config = dict(
    n_head=9,
    qk_norm=False,
    attn_scale=0.177,
    tie_embeddings=False,
    parallel_block=False,
    init_std_qkv=0.0391,
    init_std_down=0.0,
    optimizer='laprop',
    decay_fraction=0.723,
)
Each number is 50 + 12 x the weight over its row's rms, rounded and kept within 0 to 99. Layers, rows and columns count from 0. The size before them is the row's rms in percent of the matrix's.

# gate: layer 4 MLP gate, 512x192, rms 0.0744, rows 180-203, columns 96-191
# up: layer 4 MLP up, 512x192, rms 0.0687, rows 180-203, columns 96-191
# down: layer 4 MLP down (transposed), 512x192, rms 0.0652, rows 180-203, columns 96-191
gate180 099:36 37 59 57 54 52 50 58 70 61 71 35 36 40 39 60 43 49 63 65 61 45 49 36 54 56 30 49 65 54 58 56 46 39 58 42 46 60 47 48 39 67 58 20 45 48 44 46 45 72 38 31 35 56 77 60 67 54 47 42 37 32 29 37 51 64 62 68 50 50 73 31 59 49 46 52 71 35 81 37 62 52 36 43 44 49 49 47 38 55 59 30 54 32 46 65
up180 105:59 51 46 48 43 43 48 48 71 41 09 47 45 34 38 45 29 44 68 53 38 65 47 53 49 40 50 46 59 48 50 31 48 46 58 49 49 64 47 51 77 44 34 78 44 55 56 61 45 32 32 53 37 38 43 52 39 42 42 66 58 31 44 36 53 44 45 58 57 68 46 63 52 40 37 40 61 77 54 47 52 70 60 52 62 37 64 38 60 63 60 51 35 43 62 30
down180 101:56 51 65 48 56 20 42 48 59 56 54 43 43 46 45 70 48 49 61 45 61 43 35 54 29 44 38 51 76 40 63 44 43 56 40 41 50 60 57 54 49 66 48 47 64 48 59 58 58 82 33 08 47 43 42 65 46 61 65 37 56 59 56 44 66 58 45 59 37 49 71 35 50 34 20 45 48 46 70 33 46 55 41 54 37 58 50 41 67 53 61 45 55 48 42 65
gate181 093:43 43 42 58 45 34 52 54 56 64 44 63 34 64 46 41 35 59 77 43 57 42 51 56 43 68 59 48 69 53 31 61 59 69 50 34 63 55 37 55 36 41 49 31 42 61 37 61 50 48 35 50 50 46 54 73 53 70 39 41 60 53 49 40 39 61 56 58 43 66 35 61 40 37 38 69 56 43 41 47 60 41 54 77 39 65 55 61 46 30 38 43 41 58 65 32
up181 088:58 56 55 61 37 28 74 53 56 38 26 47 75 51 51 37 58 39 45 59 41 41 32 64 62 22 62 70 33 60 63 50 65 33 58 73 49 52 52 59 53 45 57 57 63 65 48 41 62 40 51 34 45 64 46 43 61 63 34 44 38 43 31 48 62 60 46 51 43 61 54 60 47 48 64 59 52 57 54 38 27 66 79 54 60 52 40 57 38 56 47 27 63 38 46 45
down181 096:43 51 52 74 66 09 51 62 71 63 40 42 69 54 65 33 38 50 49 31 53 40 37 49 41 58 56 70 46 56 22 85 34 45 72 52 50 63 47 57 46 34 37 45 64 74 49 46 63 44 27 35 44 50 49 61 40 54 40 34 17 20 49 43 43 64 45 45 47 48 53 54 56 57 44 66 65 44 57 59 28 53 57 72 57 50 52 50 44 47 53 47 29 50 40 34
gate182 099:59 46 43 24 60 44 46 70 45 33 52 73 56 58 59 54 42 66 51 56 41 56 51 39 29 66 20 50 34 62 60 65 47 33 61 51 48 51 46 73 51 30 49 23 60 32 48 37 61 45 52 54 70 25 45 61 63 71 32 62 49 49 42 48 54 56 45 66 49 57 51 57 35 51 70 47 37 41 36 52 51 39 48 63 67 76 46 67 29 47 49 44 36 40 60 70
up182 101:45 64 53 35 51 47 54 39 40 57 34 55 35 54 63 49 57 38 47 52 38 54 43 51 70 48 48 62 45 56 44 46 52 35 67 67 60 33 45 40 41 57 50 39 71 58 47 48 58 49 44 35 41 35 41 52 40 58 37 61 55 19 67 51 69 38 29 46 62 56 42 29 46 49 54 36 49 59 53 57 46 68 54 67 52 37 54 54 41 46 44 45 41 68 60 34
down182 104:43 51 59 44 42 44 49 41 57 33 68 40 44 52 68 49 62 59 57 70 32 47 51 43 61 57 23 67 55 75 47 61 36 38 44 43 45 60 37 28 60 38 59 48 62 51 58 55 55 36 52 78 51 34 58 33 29 47 56 31 46 53 50 40 49 62 51 29 44 60 36 45 35 53 47 32 40 29 23 59 50 59 64 45 47 59 47 50 41 42 51 62 36 49 67 57
gate183 091:39 39 55 53 68 71 39 49 49 46 44 61 43 30 45 64 43 36 56 74 74 36 73 50 44 49 42 71 61 48 43 46 46 38 49 38 43 52 63 42 59 37 67 48 54 48 42 71 47 55 48 66 61 47 63 37 38 45 66 27 53 47 55 41 62 59 52 61 56 45 39 38 67 62 39 39 52 30 41 59 76 32 24 46 60 46 36 39 47 60 43 61 48 60 31 59
up183 098:58 62 42 26 40 32 52 58 34 60 50 56 47 49 34 61 52 54 49 60 41 51 80 56 41 44 35 50 60 36 51 46 78 58 49 46 33 47 51 53 46 65 57 63 57 27 46 45 65 58 50 48 43 36 31 41 51 67 82 48 46 70 54 46 64 50 44 50 40 46 36 31 47 60 55 77 53 56 50 47 50 73 26 48 39 58 65 44 56 49 51 32 49 60 46 42
down183 091:43 49 48 39 66 70 72 65 43 43 62 49 61 47 59 44 25 51 42 45 60 61 35 32 57 43 64 71 50 59 56 66 26 52 62 44 70 47 40 68 44 52 70 51 43 65 63 57 37 42 46 80 35 52 47 61 56 33 29 58 49 55 49 50 19 53 67 52 43 56 56 77 59 43 56 39 52 55 60 51 46 29 60 41 45 49 30 67 44 54 48 61 40 41 79 61
gate184 105:42 48 43 52 62 35 44 41 59 51 55 41 36 58 49 45 62 59 44 51 50 64 47 66 37 57 61 42 60 59 52 61 60 49 38 47 47 49 57 71 34 56 58 42 56 34 58 48 60 77 49 35 69 73 36 34 56 46 64 49 47 59 49 52 60 65 36 49 37 58 38 50 29 25 34 46 51 57 56 39 36 27 43 70 51 70 51 55 38 65 39 54 60 40 41 46
up184 105:48 37 64 18 68 47 49 59 87 54 40 39 41 30 59 60 55 52 38 46 67 51 42 46 51 54 52 30 67 55 43 39 56 58 36 56 41 56 64 60 37 58 65 30 34 36 68 41 69 52 50 38 57 51 51 37 42 32 58 59 53 58 45 58 61 52 59 64 37 48 43 59 31 25 48 52 55 55 42 43 16 47 54 50 53 70 61 57 49 75 41 61 57 52 42 63
down184 104:34 18 43 46 48 55 45 57 55 64 47 44 47 41 39 52 48 42 48 46 69 37 21 51 57 52 39 54 61 43 47 60 53 40 52 41 55 28 59 45 42 45 56 31 37 50 69 47 59 50 48 17 25 32 47 54 68 50 68 47 39 55 24 47 43 59 61 50 41 52 56 34 43 37 47 48 54 74 61 42 57 43 44 46 47 27 43 49 36 55 43 33 29 43 32 69
gate185 093:40 41 44 42 43 39 50 53 41 45 36 50 43 36 72 51 57 29 46 43 36 62 41 70 40 66 59 47 48 41 51 65 44 14 75 48 52 60 28 60 51 63 48 38 49 69 51 61 53 56 57 61 30 41 63 48 59 59 51 45 62 63 44 26 60 46 37 51 50 45 42 53 61 82 53 39 67 46 60 49 40 53 56 67 57 33 72 45 48 32 47 40 59 43 49 42
up185 094:55 27 65 44 48 52 64 51 58 40 35 29 46 36 69 72 52 48 46 45 39 50 39 31 45 51 45 51 51 38 48 58 34 35 70 37 52 74 57 48 15 64 34 54 50 60 43 72 55 59 46 77 36 55 53 56 51 50 69 45 74 49 51 43 57 71 44 60 53 32 47 37 58 45 53 39 58 25 63 44 44 37 52 44 52 52 65 38 55 38 49 48 46 43 55 28
down185 095:41 67 37 51 55 82 48 58 34 58 55 57 50 43 33 59 53 65 59 59 59 50 59 24 63 45 49 25 39 54 60 58 49 55 47 49 46 46 74 42 54 39 63 50 38 53 42 41 34 43 49 72 72 60 59 45 56 55 42 57 26 38 49 57 27 42 67 53 41 39 58 73 59 55 46 58 19 66 32 35 72 24 54 46 49 66 35 58 73 53 63 46 57 49 65 42
gate186 106:55 50 57 48 37 42 58 24 47 58 32 54 58 36 38 44 41 40 57 48 68 32 56 55 59 74 61 47 52 56 54 26 42 59 61 48 49 51 37 43 56 65 49 37 50 45 50 38 57 56 27 45 69 64 44 45 60 41 55 55 55 49 37 47 42 26 50 44 38 40 74 34 42 54 57 56 48 63 45 68 54 50 37 59 62 49 35 33 46 40 61 63 30 36 50 53
up186 107:53 62 34 55 66 49 33 71 46 36 63 43 44 48 55 53 70 57 48 46 39 55 51 46 56 33 45 66 58 35 55 75 62 40 47 40 67 71 58 62 35 52 69 53 47 33 64 65 45 39 69 37 32 43 71 59 28 61 31 51 38 61 63 67 56 50 60 52 61 54 30 48 37 35 40 33 55 39 59 42 35 49 54 51 39 49 58 65 40 63 28 31 56 67 64 55
down186 103:36 65 58 60 30 07 35 45 56 43 42 60 53 56 61 50 58 57 49 39 27 79 49 46 71 36 58 33 34 54 50 50 46 45 52 58 61 52 35 44 54 45 68 60 53 38 67 45 41 42 63 13 54 62 53 42 40 54 46 60 46 61 53 46 48 49 42 40 63 71 57 61 55 46 76 56 59 52 56 47 54 52 78 74 59 41 58 62 52 37 53 62 49 51 50 49
gate187 125:42 80 49 37 46 55 15 52 51 61 61 44 48 47 52 37 50 61 43 44 66 40 29 67 47 54 71 46 34 62 68 55 57 50 62 67 64 61 42 44 42 54 50 52 62 54 36 43 46 49 37 51 38 41 60 47 59 55 25 61 44 53 51 56 51 47 65 38 52 53 37 33 31 29 50 57 57 42 49 55 52 45 53 57 45 44 30 52 59 25 76 56 54 52 72 54
up187 109:47 43 41 26 52 60 58 50 31 46 56 69 66 55 73 56 48 54 46 49 40 49 71 35 38 43 61 52 50 64 52 46 54 41 52 53 41 53 43 66 70 57 46 39 73 37 27 58 77 44 48 56 53 56 59 70 64 42 60 43 39 52 58 56 61 51 45 39 40 60 69 49 36 55 58 61 50 30 48 36 46 38 48 44 49 36 50 61 60 44 54 50 30 26 81 51
down187 108:48 35 27 68 49 01 50 55 63 41 40 48 37 55 54 48 46 59 62 40 43 59 60 25 41 45 31 53 70 24 53 65 64 56 50 37 52 52 40 56 43 61 48 51 54 35 75 39 57 46 44 55 47 67 46 51 55 51 62 41 80 42 59 63 36 47 28 45 41 51 62 58 62 58 42 37 54 47 46 45 56 49 56 33 60 38 66 50 57 44 39 51 53 49 38 33
gate188 105:69 40 48 45 40 47 30 50 36 64 54 49 24 42 34 36 77 35 40 65 49 44 28 58 29 57 53 51 69 67 37 19 39 26 69 58 82 38 52 46 55 61 61 55 56 20 37 29 71 57 49 39 39 60 49 40 40 37 61 51 41 54 45 49 47 38 58 37 53 40 32 51 36 44 35 44 46 50 40 42 70 41 54 59 18 49 54 40 57 40 66 35 59 39 35 69
up188 100:40 45 56 55 52 51 42 51 46 66 52 50 31 45 52 55 50 52 54 63 57 46 38 49 31 72 53 42 41 54 29 34 45 41 59 40 62 47 43 53 44 49 62 41 52 14 26 55 68 58 66 63 45 47 57 57 46 34 38 44 51 39 47 63 49 23 61 22 53 48 34 51 45 40 56 41 55 28 40 59 79 29 38 57 21 28 49 59 68 46 61 50 67 38 51 75
down188 099:47 59 62 45 64 85 62 61 40 47 60 60 39 44 44 51 30 58 45 40 56 62 41 59 45 53 65 59 42 43 35 56 52 62 60 40 39 50 54 55 73 64 45 42 47 49 34 70 40 38 45 70 47 39 58 42 66 46 37 42 46 46 63 33 33 34 36 36 42 32 64 50 42 36 61 45 61 31 47 74 39 21 43 46 53 45 46 38 53 48 54 65 36 35 68 52
gate189 098:56 49 31 50 62 45 53 51 56 48 44 35 52 46 62 55 47 57 39 31 54 48 62 79 65 57 63 51 37 37 53 48 62 52 64 39 57 37 41 36 54 46 47 50 41 25 51 42 74 51 49 37 46 53 52 66 45 48 54 52 69 73 52 55 54 59 36 49 42 50 67 56 50 54 41 74 34 52 42 69 43 54 64 65 65 55 63 31 64 65 54 45 73 46 62 49
up189 105:56 37 30 52 49 61 56 49 76 65 73 55 46 64 55 54 58 71 52 44 44 48 60 48 31 52 39 51 49 41 37 62 59 44 65 38 58 66 68 66 48 22 46 47 45 57 36 57 35 39 82 61 80 46 46 37 47 36 41 59 26 41 54 60 38 49 38 60 64 26 37 38 61 46 26 33 58 29 51 51 60 35 64 31 44 43 39 57 50 50 58 57 65 78 48 53
down189 106:59 63 63 37 40 57 40 54 39 44 65 50 34 51 53 54 46 51 72 49 33 43 50 29 49 58 50 52 46 43 32 41 49 52 33 48 54 46 38 64 53 46 64 49 47 73 42 53 31 47 52 58 66 45 48 41 64 61 59 38 51 43 39 45 32 35 41 73 60 53 39 42 53 54 63 27 55 38 39 43 44 47 48 18 50 50 24 69 41 31 35 47 66 45 54 46
gate190 100:53 54 44 33 72 34 43 49 64 37 52 31 53 44 49 54 67 74 17 68 50 51 42 62 61 48 33 60 42 52 64 52 40 35 54 49 37 54 46 32 41 69 64 45 55 47 44 47 70 50 25 45 65 67 44 42 59 50 52 49 56 37 60 67 41 60 46 70 28 46 69 72 57 48 45 37 28 33 42 51 59 41 54 75 64 58 43 36 42 65 44 50 54 50 54 67
up190 109:53 62 45 72 43 47 43 59 52 63 48 49 50 45 69 55 43 33 46 42 34 29 57 49 77 60 61 52 38 55 43 69 63 51 53 30 55 58 43 53 78 64 45 77 45 64 50 52 47 44 56 42 50 20 46 60 57 57 09 63 37 73 49 40 41 52 39 39 63 36 37 59 41 28 51 65 43 74 47 69 40 50 65 53 40 52 52 45 80 44 57 46 59 46 72 38
down190 108:67 60 45 63 46 66 67 17 54 61 69 65 49 52 49 47 41 57 41 41 48 43 35 68 48 32 70 43 48 44 53 65 57 62 65 45 72 43 32 59 78 44 51 54 62 60 38 54 47 37 56 56 41 28 43 52 43 41 51 71 56 58 68 56 55 40 57 13 75 50 61 61 21 53 41 50 46 31 54 70 47 42 48 65 26 58 54 38 64 67 46 64 57 57 82 38
gate191 099:71 69 45 61 45 39 64 47 48 36 28 50 34 60 34 41 45 41 69 61 35 37 37 72 39 36 62 54 59 69 54 60 58 39 61 43 49 33 30 47 57 43 46 49 60 74 72 54 67 49 32 59 58 72 41 56 54 36 56 36 57 51 48 35 62 65 74 42 64 55 55 66 32 62 63 42 50 57 36 47 33 54 71 50 46 58 55 44 51 29 41 50 48 64 33 18
up191 097:54 13 71 44 58 41 39 41 54 52 68 43 64 46 72 33 60 51 34 47 68 56 55 42 51 49 51 55 46 40 50 34 30 52 45 52 53 73 51 60 51 51 56 44 29 43 34 59 44 46 46 29 43 21 57 52 63 50 32 51 41 22 61 59 42 40 24 64 54 31 37 40 49 40 48 66 41 38 56 63 61 55 36 73 55 24 59 48 72 56 61 49 41 37 57 72
down191 099:61 61 47 65 14 24 66 50 31 39 27 43 35 53 58 49 38 44 56 51 29 36 42 59 41 60 53 56 61 57 63 57 55 36 62 46 49 38 45 27 50 49 36 31 62 63 46 45 45 56 37 50 38 54 13 78 63 42 58 37 52 39 45 35 51 53 64 53 64 71 58 62 36 54 42 49 45 77 44 47 38 58 64 54 44 64 66 47 24 34 50 48 38 39 56 52
gate192 098:43 50 50 32 25 39 55 40 49 61 49 28 42 54 49 49 49 49 40 34 38 51 43 67 36 57 45 33 42 52 26 41 56 41 59 42 53 61 71 36 71 44 37 60 63 43 34 46 52 41 54 48 40 44 31 49 71 40 52 37 41 40 52 59 54 41 33 59 41 62 33 50 45 38 81 40 38 65 59 57 38 59 43 71 62 44 40 48 60 50 59 57 30 41 65 55
up192 103:55 64 46 38 26 52 53 58 45 51 42 22 32 41 59 52 43 54 45 27 54 54 53 45 49 61 32 48 63 38 52 44 63 44 74 48 65 62 50 42 44 60 62 36 64 37 31 57 49 62 51 56 62 48 40 42 71 34 53 47 32 49 50 60 67 48 45 68 32 51 44 27 64 49 59 53 51 52 66 50 51 59 43 56 57 51 33 65 62 58 77 53 47 53 59 71
down192 100:52 49 47 71 55 71 55 76 53 45 71 54 50 51 64 59 62 72 50 53 51 42 45 53 66 62 51 40 60 48 27 44 56 52 52 56 46 59 56 47 31 45 43 38 43 60 65 40 49 52 31 39 56 48 55 37 41 52 47 44 59 55 53 37 43 62 51 71 48 34 51 34 54 63 30 44 54 53 58 24 49 47 37 28 40 63 49 35 60 48 59 53 73 56 37 41
gate193 098:46 50 35 80 43 52 69 55 53 54 76 71 42 51 57 40 30 50 35 56 43 51 67 52 53 43 54 52 34 66 19 70 46 56 37 61 42 56 55 42 57 56 74 48 35 82 38 84 48 59 61 50 24 37 66 52 63 64 58 54 41 67 66 31 49 44 47 20 30 63 49 44 49 52 48 42 47 37 44 70 51 53 56 50 26 51 75 43 55 53 70 54 70 42 47 60
up193 097:42 43 57 47 59 57 63 63 68 52 72 45 63 38 75 30 52 52 30 64 43 44 36 50 52 49 48 58 40 54 44 36 35 58 59 43 54 59 55 52 53 37 63 44 47 67 54 45 52 53 40 43 53 34 57 40 57 60 46 77 50 40 70 40 67 61 48 40 59 52 72 37 54 64 51 57 51 28 53 62 53 51 32 62 49 59 70 38 54 59 53 52 69 47 52 49
down193 098:47 58 45 62 48 99 60 56 56 68 51 59 59 51 45 57 62 37 55 53 56 58 55 33 64 52 54 55 46 65 52 49 57 28 55 49 33 49 61 69 50 78 60 46 29 49 50 70 49 36 57 53 42 71 73 48 39 57 32 49 48 42 48 69 50 43 50 41 55 34 41 64 55 59 67 65 59 35 53 35 37 34 52 21 37 46 33 53 59 50 48 60 63 39 41 51
gate194 096:51 51 65 54 37 31 45 53 49 43 75 60 65 47 48 38 40 45 56 68 63 46 50 58 26 70 42 54 53 69 53 34 47 36 59 47 47 50 46 50 43 29 38 50 43 57 58 61 43 64 35 48 35 50 71 48 72 54 73 43 44 50 40 59 15 57 45 34 45 37 27 38 57 53 42 52 49 34 37 58 48 29 59 70 57 63 50 60 44 46 49 54 58 56 40 69
up194 091:26 48 49 59 68 40 64 48 52 66 37 57 53 45 50 55 69 51 63 44 45 34 53 40 37 57 44 58 50 50 61 64 38 54 45 50 72 47 39 55 55 68 48 57 60 61 70 44 49 60 52 39 35 73 38 54 37 54 62 60 60 55 73 44 74 59 49 59 60 54 73 73 25 57 52 68 51 68 58 46 58 37 43 46 67 58 59 49 62 62 38 42 29 17 39 44
down194 094:36 50 49 54 48 04 39 73 50 41 36 49 47 48 34 58 54 49 62 65 51 62 36 52 31 67 32 58 63 56 57 34 37 47 54 59 54 45 46 46 36 39 61 53 39 56 53 47 37 60 45 33 28 60 49 48 53 60 40 70 59 61 46 48 40 58 54 50 59 48 44 39 42 49 45 55 44 34 53 58 51 28 77 75 43 43 54 31 55 45 34 55 20 51 49 52
gate195 116:43 66 66 38 69 30 63 63 48 48 59 48 55 64 70 43 58 54 52 45 50 60 38 55 31 58 53 68 36 45 65 56 43 62 23 51 52 51 55 53 58 61 72 24 33 44 70 43 48 38 42 23 51 61 48 40 57 65 48 71 33 26 51 59 47 57 70 52 55 47 76 54 41 37 43 57 49 51 58 27 33 37 33 55 60 55 53 61 54 71 45 39 39 52 43 48
up195 112:36 50 32 49 34 53 67 71 55 32 23 46 72 64 45 45 31 55 68 52 42 48 57 60 53 64 60 60 53 66 45 56 51 47 57 31 48 50 22 53 36 50 36 41 63 68 34 57 52 50 51 44 42 26 45 44 55 79 54 68 38 45 62 30 66 57 66 37 44 54 38 51 48 37 41 55 43 31 57 51 55 54 65 53 52 55 60 54 30 43 59 39 51 29 57 43
down195 111:45 53 10 50 66 66 47 59 57 48 27 38 73 42 46 40 49 59 69 40 57 32 59 55 51 51 63 50 51 49 59 56 39 46 38 42 37 54 41 51 63 38 53 43 74 50 45 26 56 57 41 29 51 75 47 52 40 51 65 75 33 36 65 46 26 68 46 45 73 39 52 60 54 57 45 54 60 19 47 56 52 30 37 52 51 71 40 47 55 59 49 59 56 53 53 33
gate196 099:34 36 48 56 62 50 51 31 69 79 54 57 49 49 60 51 57 31 36 47 34 48 54 56 40 34 50 50 48 57 33 42 79 43 56 55 57 32 58 59 34 15 32 45 81 61 33 37 33 37 47 37 47 47 48 40 58 54 50 34 60 37 67 65 58 41 36 59 47 52 35 45 51 40 33 59 50 78 61 58 62 54 36 64 31 43 50 53 49 39 58 60 42 75 60 47
up196 098:77 69 42 51 40 36 76 54 41 44 61 53 37 51 60 56 67 49 49 50 59 58 43 51 53 60 39 55 35 20 52 58 36 61 65 54 44 54 51 23 46 55 44 46 51 48 64 28 50 45 52 38 49 52 42 25 40 68 35 46 27 42 42 45 36 42 45 69 44 45 65 52 43 67 50 47 69 38 33 41 42 35 36 59 56 59 35 45 46 57 60 54 43 54 33 16
down196 099:35 62 35 55 38 17 66 52 43 45 47 48 47 54 57 50 42 41 34 57 41 40 45 59 46 48 50 49 34 64 33 64 48 45 70 54 45 44 43 32 27 35 45 47 31 53 63 32 50 66 51 45 64 54 43 46 45 54 46 31 30 53 43 64 55 54 43 60 52 44 37 45 49 48 42 39 66 50 44 50 63 49 49 64 53 54 45 54 46 38 89 49 43 56 44 21
gate197 102:68 52 64 71 57 35 54 64 67 36 56 53 25 28 59 51 49 18 42 55 43 38 42 50 45 66 59 44 40 50 51 60 64 50 63 42 45 53 54 65 41 53 45 36 65 56 60 51 33 34 45 34 36 65 30 57 77 40 45 52 34 72 43 46 45 46 52 36 45 78 41 35 52 34 48 36 62 60 63 52 43 48 70 73 33 42 68 31 56 55 55 55 59 47 47 43
up197 102:54 60 67 33 62 45 46 54 34 59 52 18 69 70 53 50 54 76 60 55 44 60 51 62 51 46 49 52 42 53 44 51 26 43 40 55 39 57 41 42 53 43 44 56 43 59 33 69 71 57 48 61 60 49 56 32 40 49 43 63 60 38 61 46 63 49 45 40 54 54 44 47 36 74 56 79 50 43 26 58 45 41 32 61 49 73 39 89 43 38 65 48 24 36 43 45
down197 102:62 46 50 40 50 24 48 32 54 27 41 40 50 46 57 62 36 47 47 41 42 43 33 41 53 52 38 54 56 68 88 36 49 42 28 52 46 61 54 83 46 62 49 39 51 28 43 43 82 49 53 36 54 54 52 68 60 73 51 30 48 49 59 53 45 35 49 62 62 56 66 32 62 59 64 53 63 54 40 38 48 38 44 54 51 66 42 39 60 38 56 44 49 64 50 59
gate198 094:70 55 51 54 25 52 49 47 41 59 39 42 28 29 37 43 50 29 59 63 48 45 41 71 62 66 31 42 38 59 46 62 52 29 63 44 55 41 56 31 52 63 40 37 66 30 46 42 37 48 42 63 16 74 49 42 54 77 68 33 58 47 47 49 40 65 62 60 47 36 52 59 68 49 32 44 51 57 30 43 58 28 46 48 59 44 67 66 35 34 54 41 42 51 57 46
up198 097:47 47 49 57 40 50 56 67 68 65 55 49 59 38 58 30 49 55 48 67 68 48 88 64 25 54 50 32 38 29 57 46 50 90 59 46 53 55 54 34 45 41 58 46 47 38 58 71 35 60 45 43 56 36 60 07 59 62 57 57 34 39 60 60 40 55 57 44 53 53 74 64 71 58 29 61 45 31 62 54 50 69 51 46 70 50 43 70 40 41 32 22 50 59 44 44
down198 096:59 50 31 49 46 71 45 47 32 48 57 66 46 71 70 54 29 56 55 48 56 24 35 57 49 52 41 40 37 56 46 50 31 19 68 63 59 41 60 62 56 34 52 29 60 48 49 71 55 57 61 70 39 53 31 50 49 47 45 48 55 49 53 49 37 34 69 54 66 69 44 40 51 30 68 47 46 63 31 24 59 68 41 44 40 45 49 77 52 46 41 75 51 62 50 28
gate199 096:56 48 47 58 54 40 50 47 53 52 37 40 43 53 42 47 51 59 42 56 30 41 50 44 38 62 49 69 65 43 57 75 44 43 56 56 53 64 23 73 51 30 52 35 62 43 41 46 73 47 60 53 40 57 49 45 60 60 37 47 70 40 37 42 49 26 31 38 53 78 27 43 47 59 46 28 47 46 47 51 66 48 57 69 43 46 35 38 34 49 58 46 69 56 59 34
up199 096:49 56 59 55 46 50 49 48 45 41 60 42 62 57 41 53 78 66 56 37 71 52 35 52 61 22 58 52 39 57 45 30 52 30 46 42 56 36 60 24 55 65 49 59 40 56 56 60 39 52 37 28 57 42 57 68 41 39 56 66 36 37 54 60 50 73 48 70 45 43 66 65 57 61 54 60 59 53 66 38 44 74 42 62 60 57 51 74 52 49 56 51 40 44 52 35
down199 099:53 63 53 39 58 14 42 61 38 35 48 37 73 46 44 44 47 56 67 43 55 57 42 51 48 45 34 82 44 56 45 57 80 51 34 71 49 49 52 80 48 53 52 50 38 45 67 48 60 53 54 22 41 50 46 74 53 65 42 68 54 26 58 50 47 49 47 51 48 54 62 57 60 49 41 36 63 55 40 43 59 44 46 77 42 60 43 45 68 48 66 54 70 59 58 45
gate200 094:57 41 59 40 38 36 55 62 34 66 45 46 63 50 61 46 28 45 36 43 55 47 45 51 50 61 51 54 70 66 49 58 57 63 11 62 49 66 42 43 56 39 48 25 32 55 48 36 48 62 13 47 34 52 60 43 38 34 51 58 62 49 41 48 60 40 51 41 40 63 64 49 52 41 52 35 54 34 40 50 56 73 54 68 46 55 53 36 12 22 56 38 36 36 65 47
up200 097:49 35 61 51 44 63 53 60 34 76 39 53 49 52 52 60 27 54 41 42 61 45 50 43 61 64 57 44 65 68 50 52 58 56 25 62 56 67 46 35 47 37 54 35 34 56 48 39 57 54 29 55 47 50 67 48 24 29 61 58 61 50 27 55 64 53 64 38 44 79 67 51 54 41 58 39 57 41 58 37 68 74 51 49 39 51 45 45 29 34 69 39 38 42 66 47
down200 097:64 54 53 41 47 99 62 49 49 55 61 43 42 56 58 36 38 60 46 48 70 62 49 57 52 39 47 29 60 52 52 61 56 56 44 59 62 49 53 41 43 40 46 50 39 52 59 39 57 60 56 68 54 46 53 53 43 39 63 39 69 53 46 52 52 45 52 48 66 66 68 51 66 51 58 38 58 36 49 31 53 67 56 11 31 58 49 58 36 55 65 34 61 42 59 43
gate201 096:49 49 42 53 50 37 48 39 55 57 55 43 67 38 51 46 17 49 48 54 56 47 62 42 34 42 58 28 80 49 33 51 67 57 50 42 30 34 47 61 30 53 42 51 47 55 49 31 50 53 52 50 47 47 46 53 60 62 54 56 20 57 34 73 51 58 54 48 34 72 50 37 57 24 51 36 37 64 47 70 49 36 50 58 47 70 46 37 32 31 51 67 46 64 72 25
up201 098:50 61 58 54 58 65 50 41 78 49 61 43 45 33 58 61 29 79 46 57 41 38 35 38 47 49 50 34 69 54 60 53 63 64 44 48 57 52 39 71 47 46 66 29 32 16 49 53 46 48 42 61 52 28 47 61 60 61 51 94 37 48 73 62 55 52 39 59 29 49 57 72 54 79 47 44 63 36 47 56 54 38 51 45 77 58 26 52 48 71 60 50 41 44 48 50
down201 099:60 48 42 32 61 75 27 41 57 61 53 50 40 35 51 83 48 55 31 55 30 47 47 41 35 63 50 48 49 44 57 52 69 48 42 62 68 65 37 66 68 47 60 42 59 40 62 36 72 43 49 46 43 51 42 59 17 42 58 78 38 57 63 66 61 60 34 64 43 57 48 65 54 47 66 45 47 43 53 57 40 60 50 29 45 44 54 53 37 59 40 50 64 50 63 66
gate202 098:59 54 42 41 44 50 63 60 58 64 59 48 61 57 54 38 54 67 62 47 80 41 51 47 39 63 39 49 40 58 56 40 37 51 53 54 57 74 60 56 47 70 68 39 57 64 51 40 26 64 37 40 64 70 72 45 40 45 75 61 46 40 37 37 55 52 45 70 47 57 48 52 32 49 42 65 55 14 32 30 48 38 53 43 52 36 53 45 46 32 55 41 42 46 38 39
up202 099:39 43 63 68 43 47 51 63 56 50 53 43 33 31 41 29 68 55 38 70 67 31 50 54 39 56 39 28 52 57 59 61 50 61 56 50 56 50 48 71 31 47 44 31 29 73 40 54 51 61 59 49 56 41 62 43 55 32 53 48 61 69 37 50 49 45 39 44 52 30 65 56 19 49 48 45 39 33 60 52 37 39 45 47 59 48 54 50 65 30 52 58 58 45 52 66
down202 096:50 52 36 60 64 50 58 25 47 52 39 50 60 65 84 45 51 36 54 37 37 56 58 50 68 43 30 55 56 35 70 58 42 51 52 66 42 47 48 65 47 48 43 45 56 63 52 52 43 47 64 44 66 47 46 52 56 32 73 47 58 32 33 57 37 78 56 59 56 79 47 53 27 56 71 50 64 73 60 43 69 61 70 39 35 58 59 43 65 50 50 51 62 56 37 44
gate203 097:29 47 46 47 39 45 46 32 47 58 61 44 33 58 25 61 44 34 51 52 44 41 44 49 66 62 41 55 62 57 28 23 45 59 49 32 40 40 24 50 62 29 49 60 42 45 50 59 66 56 63 40 70 35 69 33 30 38 55 79 52 65 57 50 45 61 47 31 51 37 59 65 63 49 54 69 46 44 49 45 77 30 51 45 56 46 47 67 48 50 46 47 74 59 29 62
up203 096:70 61 50 31 70 63 44 53 52 65 26 48 49 46 47 56 50 49 45 46 38 49 59 51 33 64 58 54 50 66 33 57 42 40 56 44 73 66 54 32 59 53 59 57 26 49 37 54 65 46 54 62 22 39 61 52 36 25 79 52 44 36 52 32 76 53 68 77 47 53 54 38 31 66 40 48 56 55 28 49 40 41 28 36 29 53 52 22 43 50 52 49 52 18 73 53
down203 098:59 67 52 30 58 15 55 39 79 51 31 60 52 29 61 50 44 28 53 45 64 51 69 41 46 51 59 58 47 54 50 50 48 56 49 74 48 55 53 42 28 55 59 33 60 65 50 46 41 29 57 63 49 51 57 42 72 41 27 57 48 58 35 32 52 64 40 50 59 32 29 50 44 53 56 36 51 57 55 68 47 56 56 76 52 56 35 39 47 29 36 41 43 48 47 37